config.yaml
num_hidden_layers: 9
hidden_size: 256
hidden_act: "squared_relu"
init_std_o: 0.0
beta2: 0.99
doc_mask: true
Each number is 500 + 25 x the weight over its row's rms, rounded and kept within 0 to 999. Layers, rows and columns count from 0. Numbers have three digits each. The size before them is the row's rms in percent of the matrix's.

# down: layer 3 MLP down (transposed), 1536x256, rms 0.0729, rows 1212-1236, columns 0-127
# up: layer 3 MLP up, 1536x256, rms 0.0875, rows 1213-1236, columns 0-127
down1212 103:479486518502455501477468523472472480504526534490491497495447505537505545494503507481542495558495508453506459470544458482478492480483468501475474485486506481539519543530514516537528463486495457517475529514504537493511502507482517492494529542526482516529512523487513515479533462479518464529513486512520507456498490487489464485523478491496515521490518543472450492477542482525548479519492
up1213 097:540499451498483485543504482475518514478532533483496505495532489513489502485526547481529544461541481494509522489508520471503486514528474521494508507457478494500496511550483539536532506486511487520499494471514510521509521515500470474481500505477499472459511488498465512482466453456493518452551493464432509553479523526458523483471516496465498501510476534530556516481463461496533537534483
down1213 100:513491527479450473465485523489472500454519488504441515462507508515521575493513474496499478509470492502493485478506485535520505447508458469452510492510518500500511463499517509520501515482485462503489532497511486498503510524436509490505523545547517520492484542515481530499476464549525547537490463513563500429503503490519484531509503512486494474479544487519501496523475543509510484504490
up1214 100:519489482481482498548496512538494494507518506485545526472508521533531524493510482504561547523472504490504509482446510490520508498517510529511521516537514475505506543456486527482459529464514531504526456493468517450489511491485499540497485527483488517473495520516492460494478524459486518528522541513501513512489516508506506572550547513475455563505524531487537527518479528487526469510510
down1214 104:523509539482433519511481498496501463494494431520501467505498538546460493499467519499497523450505521554492484480514465544480455524504542509462503522529541470518484488476495521455536512523478492524462529506536484529432456467494512523527498507541490545509523485500483521539562541540517509503517517530499524480504473469464499523464552528501470521459524497508523497550508481501495485466502
up1215 097:468546534551531487485498496505505485552490501507473479520513499492516486536513499500482501518503501535524474470470514496467488489497489499508539485483461482517496485479510477467524538528506465509548510463515439480509523542514502462498473536475483545493543506485526500534523462516514430471510502476543541512527507524499505525490528488520522470497517491524529497479517508461519534519449
down1215 097:502479520495484428492460469549477480496512467509503522494472486461460497501488499432488509442519512509530507472496547498481506471491504469517477518525513523477530539510482527494532525524505516502477477503497500485479492520469478485495518467508501529508464519523503515545474466518455522519476481531538520487490512508494470515509439475490510494506459500497529486517543518491552514462546
up1216 055:516490477548471480504515492504515484539477523475496468478480493497509536486525518521538498522505466514518486508478531459495536520483472473467507454472484483512531461508512522479481539519517499530503431491515486513506475495488523491486533495495509511498519492461475494515498472498480470456523524511515509522513482502497554540512501462494490504530536503548511525515504476474494518550513
down1216 039:518497488520500503525523505538478521456504493481531523477509457438480465548463514486511474476466496452474459483513517515501475518493497499545498496445500464499480529518520545476517527498512495505521538496467503497514520456535484487462485532516508464445525529511522562503482541497521514478480478517516492535520476465494530492525517558531508502489466501509496499490486499516446501479514
up1217 106:511497506529487471549482531490564449551530507452517496502491505526459497475528488503486503542508507446468490489496491494466459495465539533487525482486467497520494486468531479490517537504496529493484473523451483531532499493526508475525486506506491490518456539461488501478586488508509465484502496472452515542463511506487487533501474486552498477506483476549525545468487512498532499488470
down1217 104:479511562466503508530449513472548459475518492513506499496494512492495514464531486513512472504483498457449509515528490472493490489510474494485520531530501492494473502464480498483537459546467538543491486541501498471502476569494497503504480517486492480495448522467529483499475545519528520529491453524446521469526506497499505522506516478488503477527525476489508490519457537512469520497524
up1218 089:502483507512554457518539436527477478494498493489452463485499514506485480505535546513548528490520497528458497486457488464511507468511518499462523500475488495486507441558501529507508474490461464496493552497459510525459501480469481492489489469462502483491463485511519503468470496457515488495459478516462503540546503487550525458515510506515510494517489484478505526510500455493508513469491
down1218 087:497498498508475521482501523479526557504468523503518526513483501501567499499529464490484483504540488461503488491525516508488538537484466501524517470524498481495496509445492521515454502496507509508476458507517478455595494496509520492500501544508503513486509467496466526485526498490504496457490543483536516485485505532447507496508542501522509519521526502487512446453471534479483488560487
up1219 087:543485475508514549477513526563483514509502518450545511432517536519460543499506478487538488514506502512519511520512528552464517533499494492535526490561531462521507517537468475506533497487492514534510476518494452500472472523478518461494499515512507464495535547457521490496520493516480504490521510515457513478487472485487494481488490516489443542498507522523520535508519546538508480522493
down1219 094:539490497483484509475484508519493611469565518520533510512504481487504487499481510483518520518515499481526493521491467517477478482508511476511465553460510537476518516496515489591518525465481497508532470479519497518509546491539500508526452492488463498470484511504502510459509470499505480513474448519509527521461498457490460521475532511525479465513513525476486486491486482467500535470497
up1220 111:475530517596493501526535481463497494511490518452507491492495499500516463487495484510510540508485517472557502528542510483491520510485513538483489484469518463495528510515494544506519510415528473517523496517494469534513490494498487466459440490505510517562514510505514487509500512490498508494508531479493495529486514493503497536515497501493497466535522516521526507491507532504526519513538
down1220 109:542496528498551488467502454488520473499520441478498549524515513532527505464499508480498538495530450521496486509504510531486461482537503507468483470523558529473483494516499503472517518510510494518498539464479455506493452500499513505455480477454457479511529453523491524471467486513508484499506496485482526465577488543496532516472478519534518476480526528504503543513495496505522486464501
up1221 110:489514437507506474487518521565557488533491513484489526497525493492528548485494470493535496513511480467478498489524503488481543509539459530517497509484465503455482544506514484455477524493463440528476496526500515476483482509532518519522507540435509469429522495493484514473514520493475500496493486505460514515542512568485512504525472450469464484516520488503475482524531475457519507511512
down1221 103:494471493481494496468524502544500449546467447504508542495548507505463502464446496544478487508502543470483541522489488530474473476509517521514502504472490540491490514520495488478533491533476460465481523515527528501508444466525498451505541498494513509464529513492501534512507547546512547500493509511579471488525476503512508501487518529517477473504453476508488517479559487498570493471507
up1222 094:467508511543483463489546528505540479508487525510481502534523484490512547488521527462493505497484515496464456488465497449542540517494520493528464511497450512523497538471514500500497527533485491515450478503484480480505496502511456501515520477511486512525469465518494512492535531510506484505499483499498487478505502536520489501471538470483472482500459469476478496464472518460531513470513
down1222 096:526520517463536527526486518492490488534494374526478480472483521446513508538476515483520499510497509520520561530497520511522487486460525497479494498488495508475555491516523489510508505504524500476506468482516489497501502500462490483497532512518498469484467537534493510516530484519455486483521468501513459472462507485571510494493491515473517474507546527500475508560490531461520510508512
up1223 102:553509494529530478523503516512501458502538521474486493514461475518472497520527466536515508509541477479506545493491523461520459539480531484467478493469506504509506483485500505500500499515511491518495454493460485518496463501528468521498495547508473485535525534475489497483536498471484466509525552519455563506469503532490518483458514486490457536515518507498547469492491477442520504509504
down1223 102:516501488490555502520503524494504491474469475532496448516469493476547529497516505478439455513532479517484526491459503518536542507505487470528474526501538499532517475541489465486484495510457487503473538485483520504480497464518478463457560476500457549527497541504445522472512524482526518495546518490495516485457507508511511473504527499511489512471529539506528509519561539452531506518486
up1224 102:485470521514540457496499535501486503522469505494545505480483524475504511510471465473491485520479564501522494485495528492471447544515500512457473504534523516520488491497491497495532493467485508498544502489507457542516460502546490470463485532523505479475486493464533515484491528530456464490499526513513497561521492470494541474491483516516517536498534493519481567474575486486514533491524
down1224 104:457485478484504489505473515529518577514493497471498487466487507439446451503509514506486522470514507555501512513505513507528506507535486519503501532486491521516488528523496514489517486470491494486489472489511524557538485512452494503520494531486504493474523515526516533515464493497501535496499487498488512518553524496516495523501498508485476506482507501504551526533462505489535526509484
up1225 092:532501502472496436476503462493553493490492514470546448476514549511522497472495522505506540486480524474456512541529516528486513495499499478481485504556493523550514497475469529490493503488516490502528483451483518521501521516494500508485535501476492490523483512461478484472524493506500450488490523541493466490482514515540486502514458494469502492450483490477474513469467474486502511506558
down1225 093:528470503478478471514491466466506528492523493466478538550479487476504486484483512511502517458457524468464495507523555530464538483486494494555509477486528494518483506534495511490531497467510512456518568533476525506521537480488505527507528510504562501487541509531504522468474494536511513496512486475486503522486491513525491481505510551512496478523473525506526494522496526510499509518551
up1226 109:496487465472482514470538447498501508475503509493549432519521499535500494496550543488523505497503485517502549532465535536524520523534514482480488449535493491523523549536466508511501542470495562484504524502494471510544475498544543502490537538507529514535489489497501473526489484489450512478507493530481509487508511498490556470512500477515538510551498492539539464437445502507478490507529
down1226 102:474489493522525540516477499500457504508505452536528510534544520495544518549475504493495520484534536477470535523540536494514527510518457450490468508512519448472513479482480453500516499527476487500506534524523522508475497523498514472463471527543562463500536493500489512482488494490519562497511469498508480524499483471487496487549493477514494485542502480469533444460491527486520496520497
up1227 099:478555480518511483543471482532491491532466529497486477505528498530506501488475483497477475529477488471499493525514508450486543481497444526520537506498487533478532529513477511512536490478474546518458464473525472472504500529485501463527512510491517497555517508494543499515503482509457508442483476503484497532515477481527536520529523490517500532480477495505501526467541515461511476546498
down1227 104:469516485515544502512519523500490503501483482482472513490509479490527465481529480453534516524505490523466535549473530483495511471479480505486523517506533525481493462518467468517510506499513535547511496447504505493503504494462487487521504522488519494531476517476490538533510559504508526452536512478465547512524539488487540512488479511474532534505492516512500521503478494511486502539495
up1228 094:530445479506481525503484465509521501504494519483496490526510510513486494521516486463523498503450488527455515467496508452461467513554536485484507437483498541493542459465540505473472517458520537493525501494471497496540499477467494499449539518490555492492527500512517484440562538477544492491493505502469528546523496479504513508463486511451504524501514495529523481479490504477479516497516
down1228 090:487466556487502510512502509519526485496533504481524473497527508522515488497480505516487495534492527498478511484514454530489465527485475525454489499509483513502510479520529537506524500533496528474510491499556493479519478554454549481532521520505474480500469467481531500442477509544491527511501497509515512483507493506522482558524509508486474505518500512486474485506501512506512470473522
up1229 113:549537490466504475455486503505516490532457521492518512506472486503509491481489524526480499475507505482490505520451504503468460485510485487510453469497512465527450471495498493480486505536482539473454473515494497502479492504559451511530514476502514490519466512483510496461534505474466459455506459525501469504500510531538496489494460465535515486543497485510504506506485545507529491485540
down1229 114:492533486487504498510498534505511518518505583508492458515502510493505483459478504514448548456482524538538438514476517449477471451500450507497453508482507482531501479479523458488543519526538497464491459521485473505513520520504462492502550484510482495480513530485477491515551535490441475473501460497528522489492547493489469507542505494488553531509474509519479471484488534505538508508532
up1230 096:535509481478454536474517517477500493481523506457490498471467489520511524528499477497533493531532444497478524506476494503499514508488495487498482501500450482501477485516541502452490528483433502504459501486506452486542506541544454529483525476456496480486533464533488498522464507509481438463529522470528479496488515519498502528488513519504491500491535462496512507517484460504503509512486
down1230 094:451475519465508512510497475527455537509527447504457515490486494446506486498475536486459482486520538511494508521575516514485532515521514514467454476478501507515480468506484476466509507532512492481508533537493509536480476465511513508455517508491485479513486458503528502548497487514541507510505508537524492482485514473476491476502504481505452511477488501507484508491502467484446507483530
up1231 094:496484487542508495523516523486506496483493513450494513508493490503529469523492486478496522532483515500485468540510473487520451539554511486526497486472434521490492512478525484514483488509509501461499505494525551490519460514522481514538479481533531489484493528496520546503523454493524501462523520474511509555470505462460474489509534508473503524553479548487542481495459482487494522502526
down1231 097:487554512466484508504502496472463509502489483510507441514518494491509525493476495529526495517510485491542494502550501508550526445462443482501506468526491467520508504531525486535504519482485492486469514497535503475513473474523499496498537486503489520529511491513519489450477481497550516490498510524484495490536515538537489510483506486488500511498507436533485469461544518511508493483533
up1232 102:517505479526516507495502505502510500500498491498510524502515499472476543465565518455504466508517493508481519516490528470478502520515482501538528497484491485478478487472508540479497536531475509566551496452526488496511484482497491510491481516485524510506528476504507515479484531517493456499560482514516520529471521530504502485528509509448481497487524443509512515467522450510464513533471
down1232 100:509509470511531472500505446486509535494464444498502496494521505421471516509525510465481527488500489514505524511514498490512496521516484474514549501504502497484542504538451506501526475507526505508506503443494522466493469471546501504493457477488525488511497490529530477491498505534498490470472486533500463542520521513496486486516513542505457499462512493537497502461503506552496485482501
up1233 105:500512513490505526473525474510504495536474503501519466520552546502522500493497510505530528494464511522529506490441483527508564515511508535501501475511479522500523450548447520509466512503518513491495518543487525511502475528497461505508488511497500481530463459487504509535483541522529526453489541542484520515483488488513498499492496464466515503498500534557497532468523502532486490549510
down1233 102:494502468512486501493538479469497444491438536533528511491516500531472510508501510497493483469493501504473463428519525495501518494469464468497474532506480542447513499491507492452462514530501524492496483454492491466490530526540481534540496502489469446527476489522535478511474483496487528554464496504520446488477504503484503554476496510515498454463467521538485442503524502507500518503509
up1234 102:522481471492449484497527465541488482525515500500501511530492527479531466464541475483515516515513490470500517531487477505514465505498536537461483486507508489444517502474463510484471497483501513514503501494487513516475514542508472503498484518530519507534462566475481515508533478510531455544520522493452455536493499491511505471473470486516524483523502483557486564502478518488461514501489
down1234 102:583464479439525443534541480515509517479529554538544499467482453458435471516513488467504500487539496486505487462513497483483510506519503506503461512490503503427505493494496467500490529502502550460471469493497515527493537501521492510495497507480494497507447508537514489520480493503488470521532486511467494484544494531514488498497535461445451487512432503501492517513476516518502510473488
up1235 100:519477481492514512532492482472505493480499493489544493471510500512492549463561551522540505487477505508518542495490511505469504566547528483529483438540544500519514502499484501480521513524506474495523481491489525513506464485486520510470543489507523540514514485489455515521488471521534513479505538553533488534516452520473526533465502487473536535475506531533567503504486514527543473515509
down1235 101:517540529470506488523503511483473456518504454495464486518501483484512482461474465484466494502496485500485490490519525495553462459490462566462519529532438526461482501494494523535461511498458505515468547485523519515512521493511533516483543501510488522476504471532493480505511506479530517508506494487482494508542511508532493492521512491543510480482545491488490448442515497508478510514534
up1236 102:498508462533490478481489480515470480545415512494530491491530573468527503484496513492466452507488510506521496524515512473480509508556514520473512508494510516503515488461533484499473511493532533494510531481528457516493508503538525510508506489498457471500483480493482475524549512495531512476520501499493530516498530528504484507527544546521511466491462488549509512468485514508515522510499
down1236 105:506520469464488464514532512472484515511474462511539479502532526484525520544467515494503537491511431499541466494522487537512518533555506506487531495512497504511511528503480453465524499492492527494532538500499487491480497500491537454512524510532466527482474518525493527503562517458502472499512546517531512487502473491479495482515495524547458533527476453477498480483453497489513553507504